config = dict(
    num_hidden_layers=8,
    hidden_size=96,
    num_attention_heads=3,
    num_key_value_heads=3,
    head_dim=32,
    intermediate_size=256,
    vocab_size=2048,
    hidden_act='gelu',
    norm='layernorm',
    norm_place='pre',
    norm_eps=1e-05,
    positions='alibi',
    qk_norm=False,
    attn_scale=0.177,
    bias='all',
    tie_word_embeddings=True,
    parallel_block=False,
    init='normal',
    init_std_qkv=0.051,
    init_std_o=0.0128,
    init_std_up=0.051,
    init_std_down=0.0128,
    optimizer='adam_variant',
    learning_rate=0.00333,
    beta1=0.95,
    beta2=0.99,
    weight_decay=0.077,
    lr_head=0.0132,
    warmup_steps=219,
    schedule='wsd',
    decay_fraction=1.0,
    decay_shape='linear',
    final_lr_fraction=0.05,
    batch_tokens=[16384, 32768],
    max_seq_len=1024,
    doc_mask=True,
    z_loss=0.0001,
    train_tokens=139200000,
    max_steps=5842,
    dataset='wikipedia_en',
)
Each number is 200 + 20 x the weight over its row's rms, rounded and kept within 0 to 999. Layers, rows and columns count from 0. The size before them is the row's rms in percent of the matrix's.

# q: layer 4 attention query, 96x96, rms 0.107, rows 0-31, columns 0-47
# k: layer 4 attention key, 96x96, rms 0.0955, rows 0-31, columns 0-47
q0,059,227,215,224,205,222,215,212,205,211,178,185,208,241,202,225,211,203,213,187,221,164,194,213,211,196,182,211,197,215,216,190,198,183,198,161,231,216,181,203,179,193,212,171,251,237,200,211,192
k0,065,216,197,186,236,212,177,190,198,197,228,190,236,209,190,187,192,200,178,263,191,195,197,191,184,253,199,204,186,194,212,219,225,227,235,214,204,166,180,189,221,193,215,187,216,198,214,178,203
q1,056,185,205,200,172,169,211,199,219,221,182,228,202,162,191,207,166,220,220,208,230,203,220,228,224,214,219,153,174,207,181,162,215,202,219,214,187,214,179,199,191,204,183,203,187,180,244,195,183
k1,063,212,182,194,179,212,241,211,203,218,177,189,197,166,214,198,191,203,200,175,206,207,206,220,207,217,151,174,207,218,177,205,219,160,207,187,206,217,195,215,204,217,212,228,209,187,194,238,168
q2,060,180,220,191,213,197,164,202,186,209,202,197,200,174,162,184,196,189,230,196,206,234,227,192,204,199,211,196,192,216,187,203,217,201,213,232,214,154,159,226,187,227,196,185,186,185,215,211,227
k2,062,185,220,201,180,196,213,200,207,206,185,174,182,182,217,218,222,178,200,166,238,185,187,196,176,175,178,171,188,226,182,179,167,208,168,192,217,192,217,198,183,223,239,217,227,171,226,233,169
q3,056,229,222,211,193,192,197,163,183,216,212,193,166,196,203,221,172,215,203,231,177,177,205,201,216,215,192,209,189,225,184,199,213,218,191,191,206,209,183,182,179,213,195,197,228,185,178,162,224
k3,063,244,164,211,158,198,191,202,174,235,207,220,227,169,236,205,181,199,241,187,207,228,222,184,202,200,202,197,179,212,181,193,167,195,184,188,168,204,182,224,208,224,151,221,198,224,210,191,180
q4,060,195,221,236,208,231,212,156,200,199,246,214,217,207,195,195,185,177,192,210,196,208,172,183,189,212,170,230,240,203,235,200,216,183,186,192,167,215,229,200,214,210,195,196,202,209,163,158,218
k4,073,188,210,235,202,223,176,192,185,162,221,210,165,226,194,176,195,217,192,191,203,221,186,204,234,208,195,226,215,175,201,210,219,184,219,195,180,214,208,211,227,221,158,211,186,218,198,178,218
q5,057,170,183,200,203,155,184,181,199,212,205,208,201,193,220,201,206,171,242,161,220,222,181,190,201,224,187,201,192,188,187,209,221,248,186,172,176,222,198,190,198,189,199,141,188,211,185,200,210
k5,060,176,205,206,217,202,172,240,156,197,225,194,190,167,188,219,182,143,210,215,185,232,183,186,210,216,205,191,185,226,190,215,224,212,181,217,222,180,203,160,196,223,217,210,203,172,213,218,191
q6,053,177,214,177,172,185,181,145,203,190,214,179,185,215,201,209,180,148,188,219,195,243,210,191,203,186,210,173,207,207,230,181,204,223,182,213,202,212,229,205,196,185,224,207,188,167,175,228,193
k6,059,193,203,189,193,209,210,188,188,201,195,206,172,220,228,183,225,175,225,205,179,224,219,218,188,167,233,205,186,198,195,199,159,217,197,226,191,176,217,206,206,165,214,219,201,196,173,228,157
q7,053,186,164,206,216,219,223,166,232,215,239,188,212,207,183,148,209,188,210,183,213,188,183,169,227,206,233,158,188,193,207,189,200,233,190,234,205,192,209,259,240,188,200,224,210,196,188,211,204
k7,062,157,182,192,192,219,215,196,210,216,224,185,181,179,194,194,192,193,160,179,209,185,191,221,252,188,195,172,195,213,218,197,228,218,186,224,208,201,192,207,224,210,212,213,189,164,195,212,210
q8,058,222,245,226,228,209,185,156,189,185,193,212,197,219,171,206,185,222,191,184,200,184,208,181,241,192,191,207,197,193,200,193,212,204,200,203,196,192,144,172,184,176,204,229,202,180,218,190,209
k8,062,198,194,188,204,194,179,166,168,181,191,168,204,220,185,184,213,220,244,214,185,219,202,216,224,222,211,215,197,189,185,214,201,175,204,197,171,207,170,226,206,218,208,199,229,142,183,184,188
q9,064,212,186,201,213,195,222,212,177,258,184,175,238,228,218,225,201,234,195,190,202,180,239,195,188,211,173,218,212,214,189,190,205,171,221,198,228,195,193,214,197,214,188,261,205,173,178,172,195
k9,069,206,173,182,181,197,196,210,233,187,199,188,219,191,205,217,228,237,197,199,174,194,250,176,208,241,159,207,206,197,195,229,224,221,200,221,246,196,173,170,195,201,217,216,218,169,188,198,213
q10,063,193,198,222,226,198,187,169,235,189,197,206,201,173,183,169,167,224,202,222,192,203,188,180,212,218,183,211,182,200,186,191,235,199,221,196,216,195,167,214,216,207,228,182,168,175,183,202,190
k10,071,193,241,239,187,184,247,190,203,205,172,208,171,167,186,206,224,190,189,167,227,196,208,210,197,186,216,163,185,213,223,182,193,164,177,185,209,209,218,226,196,209,214,219,206,183,225,215,194
q11,057,181,183,213,181,205,204,168,210,186,183,176,202,181,195,202,195,234,217,230,194,210,233,215,190,244,196,198,208,193,222,162,222,201,193,169,181,188,206,212,221,186,206,245,195,206,197,197,206
k11,066,187,205,204,198,228,181,191,231,220,174,204,186,167,198,188,194,238,153,199,164,230,232,206,224,231,198,198,167,160,178,191,235,211,200,201,192,215,164,210,225,193,197,179,206,213,172,188,174
q12,058,164,194,193,224,180,188,198,189,247,214,213,234,185,156,208,204,207,172,211,204,193,219,168,154,186,205,160,234,187,192,227,236,218,173,217,209,195,218,211,204,229,184,180,198,219,177,180,195
k12,065,212,165,209,240,170,182,224,192,218,210,221,202,230,173,186,159,213,203,184,188,212,207,197,198,202,182,217,221,202,193,245,212,208,185,204,194,190,217,166,207,225,208,162,189,230,193,214,211
q13,057,187,202,211,227,198,187,162,226,195,207,147,193,205,212,208,160,265,178,198,202,190,208,187,220,228,190,212,177,208,197,206,207,173,175,214,200,195,165,188,196,211,223,193,185,178,176,205,219
k13,064,209,254,221,184,171,245,230,204,231,211,191,156,191,204,209,228,202,210,202,222,220,213,224,192,170,220,202,172,210,215,188,203,176,181,210,213,159,196,215,221,211,200,201,185,193,229,195,196
q14,055,170,227,176,198,206,171,214,199,190,156,212,179,216,191,184,195,212,212,212,172,206,214,190,172,223,220,220,233,198,173,210,191,213,233,186,208,219,239,230,190,197,180,200,177,172,227,213,200
k14,062,175,204,178,140,197,215,187,217,165,161,218,206,206,233,184,222,206,219,199,202,174,217,183,153,243,196,169,228,209,206,198,210,196,182,213,191,230,223,187,167,220,212,211,192,178,201,217,209
q15,057,181,211,174,156,198,234,233,229,223,172,220,160,216,187,200,188,194,183,213,182,202,182,186,232,235,209,200,185,185,208,203,225,210,187,226,184,194,192,197,167,207,214,240,229,187,212,200,234
k15,062,174,187,208,166,209,226,184,205,219,234,208,181,201,199,223,187,179,163,225,166,198,212,207,200,213,208,200,184,185,201,207,197,183,202,247,244,181,192,206,193,221,186,194,220,190,192,217,250
q16,058,245,197,223,197,197,213,195,220,214,209,215,209,236,228,187,203,205,176,159,157,172,228,195,212,194,185,202,163,193,199,196,211,186,206,194,184,212,229,205,193,247,203,219,187,174,195,205,167
k16,065,198,174,192,202,225,172,219,231,207,180,208,198,184,228,193,205,184,197,177,208,193,230,251,238,187,184,187,167,182,197,198,205,211,209,196,173,194,196,171,194,257,218,174,217,154,174,183,190
q17,054,198,177,191,252,170,161,172,211,189,196,225,198,211,184,223,187,210,182,234,183,178,180,225,181,210,189,205,221,175,207,155,217,203,182,219,187,211,216,196,177,207,210,178,208,214,227,222,192
k17,063,186,197,196,185,175,211,204,181,196,184,224,213,202,206,256,177,182,203,219,197,245,206,248,166,178,209,202,193,163,207,205,171,178,216,227,182,178,184,190,204,180,199,176,145,182,190,219,183
q18,057,230,204,251,198,201,208,199,226,201,207,183,197,217,224,210,238,218,186,233,182,214,253,189,223,194,166,163,195,205,196,210,220,204,183,199,177,211,208,219,185,197,201,223,197,186,244,202,179
k18,065,211,229,210,211,204,162,216,215,235,213,180,194,229,165,196,194,198,193,224,201,213,210,202,232,193,191,196,175,173,174,228,203,204,205,191,182,200,203,217,192,207,174,174,210,174,241,183,223
q19,055,195,168,209,220,184,188,209,210,176,187,212,199,228,187,168,192,193,175,185,242,162,230,188,170,216,184,206,198,183,180,193,214,199,218,197,203,204,212,213,178,187,168,193,220,183,155,217,220
k19,059,195,198,205,207,217,223,181,232,185,203,210,227,173,197,194,192,210,203,181,205,235,187,182,190,229,191,160,236,163,197,186,177,217,215,197,203,188,241,230,164,209,195,175,236,195,196,198,182
q20,053,205,230,191,220,186,243,182,154,220,206,198,206,177,220,213,213,173,178,208,180,168,182,178,217,234,215,190,241,183,189,193,192,173,221,189,200,182,167,182,201,199,217,223,209,205,229,203,177
k20,061,178,210,196,208,222,214,160,216,196,182,189,217,167,190,216,203,231,216,199,212,167,201,168,207,163,224,184,225,177,185,214,216,195,182,244,199,233,201,197,184,208,202,183,225,197,185,184,174
q21,051,177,170,188,207,198,191,197,195,175,204,182,237,201,161,214,218,173,222,200,192,206,197,199,217,163,167,208,196,197,169,224,190,180,201,230,177,208,193,215,199,191,198,232,205,216,185,210,238
k21,060,185,196,191,248,218,200,207,183,161,222,217,212,210,193,201,189,169,214,217,187,189,196,202,209,199,189,221,209,164,190,219,176,208,193,237,173,215,182,189,239,174,198,203,198,210,206,180,232
q22,059,209,195,215,223,205,170,168,215,205,207,198,203,190,217,181,240,195,185,215,214,202,225,213,169,210,183,177,200,205,172,257,234,227,170,212,192,204,203,206,211,214,198,156,237,150,212,189,220
k22,068,221,220,184,186,224,204,236,193,187,189,186,167,200,215,198,197,220,174,207,238,242,208,207,194,220,177,200,198,208,198,229,223,197,197,195,230,189,217,192,196,191,213,167,216,191,197,186,274
q23,048,204,176,198,201,207,226,202,223,223,190,186,205,206,186,203,198,216,178,211,177,207,205,202,206,215,165,236,179,198,196,187,183,214,192,195,195,216,195,198,206,173,216,218,208,200,232,195,206
k23,051,207,185,228,223,174,213,226,201,232,190,187,232,202,194,223,197,219,184,204,195,212,204,197,214,216,157,206,194,160,156,175,212,178,201,174,162,229,214,188,218,174,191,191,201,220,228,196,241
q24,051,176,216,187,189,176,212,209,183,197,199,229,184,189,175,182,194,199,212,211,171,220,185,217,232,166,221,147,182,175,222,216,170,221,207,161,222,202,171,224,191,165,197,169,206,211,211,216,221
k24,061,194,203,210,185,183,238,171,198,239,153,218,196,218,207,171,188,192,187,213,197,184,183,211,170,191,218,172,222,185,193,182,170,205,205,238,195,215,188,180,182,220,214,202,242,180,197,207,193
q25,058,167,171,188,204,220,180,183,192,217,203,146,204,152,175,196,201,198,227,180,189,167,205,201,214,220,198,198,205,207,204,193,206,234,198,173,219,200,210,204,211,181,224,195,228,197,215,190,180
k25,068,198,208,216,161,187,248,194,203,214,196,167,210,230,180,180,217,223,195,162,198,178,178,172,198,200,196,224,176,202,238,211,197,259,199,199,212,215,183,202,198,196,209,211,187,228,221,192,197
q26,057,246,190,215,171,170,203,186,197,207,189,220,179,215,192,200,244,189,180,221,193,213,187,182,219,185,219,200,160,172,182,170,214,201,213,177,182,164,238,188,211,166,202,179,216,153,240,235,185
k26,068,179,152,206,180,237,175,196,192,204,192,190,199,192,204,229,215,202,194,213,229,181,187,220,203,195,200,193,211,185,171,188,186,205,205,180,192,162,188,179,168,186,193,179,239,171,214,216,224
q27,059,185,191,207,192,216,185,190,225,206,187,196,220,234,202,188,177,217,182,183,197,205,195,206,197,199,206,194,214,196,217,182,195,174,200,226,212,176,194,184,199,226,233,144,204,231,194,192,187
k27,063,214,197,181,213,159,212,222,196,215,218,178,210,217,211,169,210,203,176,193,215,216,201,218,214,183,189,193,229,195,243,171,198,179,202,203,207,182,217,208,204,214,206,204,179,182,178,206,180
q28,059,176,198,191,213,214,183,189,213,222,194,229,182,184,190,217,195,220,210,162,193,211,193,225,205,189,230,190,179,211,200,213,179,182,178,195,178,170,174,180,159,210,199,176,218,166,189,199,196
k28,064,235,225,186,172,166,215,161,183,194,199,238,202,223,205,211,221,207,198,192,187,224,162,189,198,186,251,210,181,219,159,188,181,199,197,196,217,155,186,189,200,227,194,178,209,246,217,187,191
q29,049,192,223,190,222,212,204,177,191,170,191,190,203,200,196,146,216,182,178,237,186,197,183,196,194,210,199,215,160,191,200,198,221,196,200,180,185,207,188,195,210,176,213,234,210,185,194,191,214
k29,056,210,158,190,183,230,202,180,201,179,199,208,200,197,190,169,193,216,206,193,193,228,194,235,165,178,188,193,215,232,227,221,235,228,183,199,205,176,175,234,225,168,223,240,232,222,210,192,231
q30,051,194,186,209,186,232,189,201,174,213,202,182,208,202,200,213,193,223,166,187,161,182,180,193,191,193,182,192,193,214,193,198,206,180,194,183,175,170,213,186,202,215,166,206,179,235,179,210,228
k30,056,238,195,199,202,167,221,170,214,215,195,228,212,234,181,197,204,201,203,207,200,218,196,193,196,179,236,222,211,157,174,170,205,224,168,175,188,189,206,195,239,217,192,196,181,183,177,200,202
q31,059,164,201,185,191,202,196,206,229,191,205,225,170,175,192,208,203,205,234,188,199,200,213,214,214,187,212,190,225,180,189,232,178,206,218,235,223,185,191,168,200,188,209,189,200,206,217,205,209
k31,066,182,215,178,166,178,229,222,195,187,176,211,167,209,210,195,216,191,221,192,220,167,175,183,183,197,185,189,237,201,218,221,190,201,204,243,229,187,168,199,200,192,206,228,205,186,201,209,200